Weights of a small GPT-style language model, trained from scratch on English Wikipedia.
Size: 4 heads of 64, MLP 512 SwiGLU.
Each number is 128 + 32 x the weight over its row's rms, rounded and kept within 0 to 255. Layers, rows and columns count from 0. Numbers have three digits each. The size before them is the row's rms in percent of the matrix's.

# v: layer 6 attention value, 256x192, rms 0.167, rows 235-255, columns 64-95
# o: layer 6 attention output (transposed), 256x192, rms 0.151, rows 235-255, columns 64-95
# gate: layer 6 MLP gate, 512x192, rms 0.18, rows 0-41, columns 64-95
# up: layer 6 MLP up, 512x192, rms 0.185, rows 0-41, columns 64-95
# down: layer 6 MLP down (transposed), 512x192, rms 0.177, rows 0-41, columns 64-95
v235 102:148105168105086104162137121107115165096177108162121115128137096140110055137182156138129135129138
o235 102:138130210098107101203104144200190132140142096139099141127144105167101100114180153133155094120119
v236 100:171170214161120138139105134087140162075100106136125158154131144122107117097131144119103179106121
o236 099:156129145142081112096133215035167130102116116179130119162130102069158083088115108118120105102144
v237 091:116169132114133182091072094060106169097088163124156141147080123091121226128185075128151119161177
o237 091:123127094121089162068089118070115105093090162124149112153101133032126119150105144130114127099161
v238 097:143076125101134083149089159108143122176140120117105136180151153127181060142200113059071217154133
o238 095:148111115157181118089120063127160088150160129148145126179123157136144146137118101175132176194154
v239 095:093126062129100131203087134091118134165078090126141119162073131154133120113135103147167133111138
o239 100:150060105133150112122119160082041071114111125141120155148126081188140124033093054190159112118075
v240 101:105086132041160135130134099174112135101112077131107113099129070161101136135081076125103171132136
o240 106:127124154041099108151136115067130117064136144095155161099141111206177178113086106100119169142142
v241 096:108110112125132126076118079164088129124136108180065064096142169096084108060115120084103125143194
o241 095:108110116121100121151114073197136126112071133176146146060083137128120204123087102144053155147112
v242 096:121096084119062191107159099124156209160183137078123129149165184175110090106129128108065167137111
o242 097:109111141121145136138119113122162192090131135079110160121191149172071110145089149124109212118175
v243 099:118166138100184083090133132147085137180127141148136141084132118133107077109164139123147042111117
o243 096:092163102094169126098167114084149180133163156086128105137098101237099174076152154112130072143137
v244 107:104097134161142139114155176098172094119134184149090104140106175137088130127101115111152178103092
o244 105:093067125198154143164131144090161097164101179089102125105178092173076051162115130141149152105098
v245 094:117155119097107105182121141099158115068109099157152122149162161128141144119146085160136134149120
o245 097:095082147132110132158163171065165141107090099158135085129150179170138143168153114130092103145126
v246 110:098117123095127135161112151125146133152134168164139111165150189148123111146194098116094093093152
o246 101:127170069123137154124121160104124121120164128179155125142160162139190163103129104116117143115135
v247 098:147141117092097141175089118150128150164138160161179127155110139127095078085119092137113092122139
o247 100:200156151055088138138118107130101184191114110189128119181144182096134101125127114108180115112104
v248 103:124100105137144073119133177102123157087151130170136093122103135132143126102139154078094110099164
o248 097:083148114147135131119148171107083138061119163098141105140160120092154129110140121052095105149075
v249 094:150123139134191136099116142182161088161142187120106079079140138160112138155140147156116128181083
o249 098:170124143114192100107204116144074108118162155112133114129132089253088156177131133114112184149083
v250 092:119120075155103137137158141119147172140160138128093126092121142108149162157131052126096168111154
o250 096:128079131098113089209115121089135169098116078170156110132091116058095135160149115110142200107175
v251 096:137113173044142135091137099098127109212060109101158169092123133140117085144058141139120125164108
o251 093:146106173116157108096116120138130138144042175118146111100139166124101081150115115145100111097204
v252 094:074140186153085163100112193108163125115136145145123135098091120124155137116144143104103132124141
o252 097:140110170110105156086110144117159127078196160088182140081144142021138109085163085107158134110098
v253 097:100149118135071134149098161118148136143112198074092150085164086099115115127109107089138139154129
o253 097:159194136200167121071089132115137116135087135142133200136126125064096082139118140130152145140115
v254 098:133110134083147044091110130104106080111134123097160124120136106069141162098099105172186160027179
o254 098:089143147132074079100109139078096092104181117120159084122138091076193108126139119141156202132167
v255 100:182193099134138111119106169174108113124114169159119132097138135156129106173123135162154173147138
o255 096:123134247094152096152084134154071098171114153181132068118156125165138105150090197114081142159160
gate0 093:208118129110179127101113099182108113099095156165100120061127139195141127125133142179128109151113
up0 104:155127167117132090128143130145109092162154114160097098085116100097103080135129116093150085080135
down0 102:123096130170108171072099179146095095127105139133143074129140108125094129126160108133149119121121
gate1 097:110163132081097155106108118116146153077103147157134119083181168165184129130169120090152125135087
up1 095:129091138149144091065192096177125145079136091156146124141183108141083148185128161119109117120148
down1 096:139108119156046124070140089136130094142124139109113128123150163203102119087100137175130109163131
gate2 092:122151135087114111139102094130137186164106128130131086126112067062122089142175115157093113074090
up2 095:158115164073108058127141148111185107192199130155130084182107164128144166098073064125139170151114
down2 097:119142107165160167119109161144131150114140087069148147090152096154098110168120136120086126083161
gate3 096:142099098040154127146158107074155199127140112126125121214142090165168122148086154109129127112029
up3 104:110082197115071138149151073134139113107088146082098077105108174136123124122154137094128077169191
down3 102:062070152120136123140163145142088091153123140084142141100128134113107076171120100138094161136178
gate4 100:089114110136163153124118161130148105147147122072170159072137093181121099153143112124116133157159
up4 104:093073175087107146116155161087131119137149131145111129124123126163090114142098131123126193126125
down4 106:106133176096093234101186164122091116131119123142098181161133188047151184148157148098091134126111
gate5 102:074106110151134112139043150202080113132036111129160132096120138160042150155172104093080122159171
up5 112:110148090152177142078151124047149116100184144100166155128164139115134133124130152129225186077105
down5 100:161134106165171064084112132136149098112124120125156126176129105146123120173168164123110115120096
gate6 100:132154122088125153080153125148136196099124105154119205187139161136106158158126175123137098133083
up6 101:105143139136130146136147150096082092168124134121103175103152088101127130125142086130172177180117
down6 097:133164153058138160134161062089063112176131126086185100175123044198154111096088125161158095185086
gate7 100:152190088144153134131115082059109143153149127168172159136186133113128151164148117136121103080122
up7 103:125163095144117091170077126177143143122207148090153068149128101129108154235164099127132166105138
down7 100:160115141172146061129147075101079132125195172113142068151128134064073146176141112138103138103168
gate8 101:131077111141093124125117128102144092147120115156082125120127145130112157150124133078160130114111
up8 108:102173136078110102188132167143157120133121106100255140125126130064134188070172108116078104184150
down8 109:151101135091103114147097108203129149148093074079206085091136112151113099136105066162122102116117
gate9 099:173102123088083111175131113116109148101138186153090156148172167150141144123119147176149156143138
up9 099:103093177110116103167107173126099096133108176101094062120159125106145148084135135166159133095147
down9 098:125126124142159129124170155141091103142118129076139141085084073145143131160176090155076109143088
gate10 103:139117113141085109119147104089135096119116148175110134117067058126152136149035154110076110134112
up10 099:154134145166170107154104155129125079116162119161137139110128113093194187129104131151137196087095
down10 099:155101150236110153177191154101137169119115186100142123151186188161136093157126144111123095129138
gate11 096:138114114066118195145103100111102130134153105121115147189104132117110062131117179156128117128107
up11 100:087124119148126088174088160120095120115106163140165077150161159185175174178126092118205093140119
down11 102:163111138180139118163105191190132150097115096131093122152215041094120102148158107156143167113157
gate12 116:212141153085161122086130097099101131088131154136129179158136143169094108095162128181149095142178
up12 115:143129069149078101226147129157116195058110126123071149070085107126144183173122180125078164136110
down12 112:103101133135160097177073110073146141083074135048116161145180056179140107199118117057086099093138
gate13 090:114146144059148163156101127150136058044127044114090128123165117104083073180089116139141160130077
up13 099:147126134143128126087156089117106122083137012180069108160123072089161096096132166141143162119134
down13 098:168136080172090132136171142168151144157214213103140166131094101166106154069101104107103098127163
gate14 101:128186190143101175154140127146107129179098140092157083163173110155104111140203102107092090092152
up14 107:109130132046118094138135116106154175127197141140142087102161186078143128115051178117064182118117
down14 101:105091125184161086112126113003171119141133163080164152180107140193051133116139172128109192116156
gate15 108:137175130186141134093076072127109146124070151136103114152146136117161102152080093138142126143110
up15 105:131183151184088107135146107093138166134089177181138143140150087141158153111127189087180153132090
down15 104:120090088149134072109202114108074176107085120088124110115093173055142106119119110116162116085158
gate16 100:172108097167120141125104121111111107068145161156114127108048136067136127159132081087150103105112
up16 094:134200138130146092124085122148153114107107093161156103137090099094162214135164134122127121189141
down16 094:097141206158136109162146148226126164103194116123134119160113111120103148148104095097165116149173
gate17 101:156165076156134100129092137168136077122156144147051171195140154151155148126154079104130092146151
up17 094:108118191157148091143198185149099127174100147121118110143097097118150118122107101169179141181148
down17 097:128117132125135128184146132166071137113125088111193077128145122053105153103124173156118203109129
gate18 088:097125108115170139074136151178129046176132162183110131185090096130138130176117153131084103145134
up18 090:121156136082070127068106121183100117172125127139144166152128114104141078123083151156126137144217
down18 094:105105137151115127110103148198083132152139172072091163058103091156116105122072077102121101088115
gate19 101:106110108076108095085111152089147156102086150101064188101127184100104108109071116081103083113123
up19 107:096143167144083095069124163136146114170152152093115080103136148129127086145076076074141120144090
down19 107:149097117154159152083193046139184058153099048191126091110112141120131069168146104180137091140077
gate20 104:123142102162115114164056117065108139175096113067063149086127167105194127100126122127159150080150
up20 100:130188066132037140132085146102094106146120145127143184162087139099119139122140148140078170126100
down20 106:114098124163063099119082075140133129118113134132131100104113157183148120131183130102140116135127
gate21 100:148108127108076159054170121128089106090123155125077104182143164167191119086137106113084111098125
up21 103:189118137112146121158145136096110175100122142087165110090139111160099122193106114199140180085099
down21 099:137145104131127184109197087102115169120153169125132045206138150119146138120145145123182106106143
gate22 091:132154138132111172127129110148215118125085173070083127158184072135127116168123098111193162099178
up22 097:183171141108106133166078141130204106147104084131135161087099133187167045105151074165172140106113
down22 094:157124137135127119141108143059117156126100134143110117109098096159170093076162056153196176046153
gate23 101:095101090107154165089151143141146094114129135169154137109163127089141135096108168073194119146177
up23 104:144129101207077153091130109118105122164116133162147153161129122112164156138176171055173091145132
down23 110:151049190129167080157160150194150082090133155156142136108137088129113152156167145094099151173129
gate24 077:103086070092151102134128097121151109169097179083106123144195094101145097139137140128104086120133
up24 089:130170165102129161158169162134156124130143191097061091150151116109117073061102135064111031138135
down24 131:121152133139083170117167125126186163089140152103077115115119129144165119155115086124186114119149
gate25 095:117136099109095136178147116192117148189187198077097089138135174175046112120142112042133135133175
up25 099:140136160117138109193185136156088118124076126118122176153118132134072131160129139104155097101120
down25 104:107142140131075152177114142176138103141128127104144102089145139128099110147097125144158147092153
gate26 098:087117100106055098148113118158073171157144160142150158122153191133165137122211107124159185125085
up26 102:131144082135098121137097139054143143123119106118068175110109094132092119102127165149115132107089
down26 093:176113099161123123170142123061162138163158128096146176143079113049123151142111117108170129102113
gate27 095:049107157079136171155106128106112067158103148077109101161077148156117143151133098103087115126121
up27 107:087165118073152164128065083062120079186153142128088081128094116104109143128124069176128126147126
down27 106:111144181132129201133080144139123191167141085137096176121134102185170098175066111116165120071093
gate28 102:128143119081119169105160143075058174134104130105155120113135123114137154137122136182139163121090
up28 098:109150161154128140082152173077116119070151099149160098076119118165052109154137125162071164132093
down28 098:156122164153117127126160121122143115111177122091092126072142131095140161126185116192157130107075
gate29 096:133128177189155071153070120165128087093117160126179030117109155089122126107137089178083161121107
up29 094:126144108108152088100134042135117136121136106181103120149096107109129112121120162071213172164172
down29 100:118113148136120124149081148210089084137128120104106100080156133172151180175140100164103126149160
gate30 100:139141179195117106143083135110084100129089142114161101179107122100131100162112136139079046122123
up30 104:133169171168134141149129081113162118091094124093141137161129165113156149174151141205222148107026
down30 106:166141114131147142126120174207129133081087180071121168100132178150134143130116204089201206089114
gate31 104:123141092112134095137161167088133115076097188112117119097119133144141088109171179091181112132126
up31 093:119137114142147166155123124099111158185128126107187113131091127156121154095090128193117100185161
down31 100:087133093074140159070166119155122093097072118123142086095191110142108100129128111219142126071152
gate32 101:088058114156095188126120123140124126138169125138151088116049130149125088101135186133197135136137
up32 101:099058103198158081125135168078105113162147088173119106108113183188128108145148120133119149150117
down32 099:159142145123135124083205109105134129155066133189134052137103131090151133152139106050127132123160
gate33 095:133157129150097149140119151094113119158107161129111130150103116104129187134146122172169093076104
up33 095:148143084142102107103130095131122093176095153129082110143136107071116106106184129171109088061140
down33 096:149058101210092122105083159178075074153158163114083136110129135171079143142150102156096129159084
gate34 104:169123101128151131065095122144128148145150200040117118184142124094110128154131126097147171200160
up34 106:110143093141043125140123151082154156160091172109087154100103154136133078149090122150140114145106
down34 103:119101110129148188112181137121138129115115113177115175139140149134130106137083194092110153130113
gate35 097:147129134104142036156101100100174109121095120100211116147213133111126135081093141154117078130179
up35 103:138140178158178091096094155150160153090139089143182143172177147151108079098085119135113134136168
down35 098:101131132066083168066119160236107088116135136132130221121104146221094173090098100154121096152129
gate36 092:161142178074131122088099098113104160199120203101106164135182130146111107119128177111129159035152
up36 100:169112112112075119092102120132118128139125124172107106075105081156108127093110107150120186137103
down36 112:113127160092139174113127138071079139187122137107131165088087105239112110096081143121255079095103
gate37 104:143076028123148119132072134146119152136083104112089145082186159155156121181140125123202110122133
up37 098:097120175119126044109140102180149144190145113153111093115135123124149113161071143160118157152090
down37 102:079157168124061085106093106198069107146137104115124197154091088112085159129118071119148163148135
gate38 092:130230118095118112136082127143174148131076150124086124124067164031121158143065124106101100151114
up38 092:113100114155125139149142052074149095059113148133150123070219104137117170075114144118184152154130
down38 096:144154160086160148145149093081162119099050118123152066127073117093129186117086156120096179131133
gate39 100:101119088151182109089124064139145105094116158104147139152138146113157088144082086161136082106089
up39 107:151119154200198101120078126092138111134168118129087152111142136095107106118162172091156100135132
down39 105:108201094113108110135143142249142119146116137107071134102137126054126130106209114107179122156158
gate40 110:073124149119099131090192153161115140157135101198147108126107093159150108106118160170143190148031
up40 113:122116073112149172061067097168118152119124142083117198133179126109107098094126053173087076094198
down40 117:173128063135122119158148114119175100202165133116157138136137140148097133125128085147108150136127
gate41 106:112080154093138131138149152179140089039167169160112163102147164155166106125128101160142114104151
up41 106:061090132109197131165103060117137104188106087119162102146124136100120095141093157137137123056152
down41 101:155143161096133131145099127020131078087122126137156174158137067002119107084122143152126087166153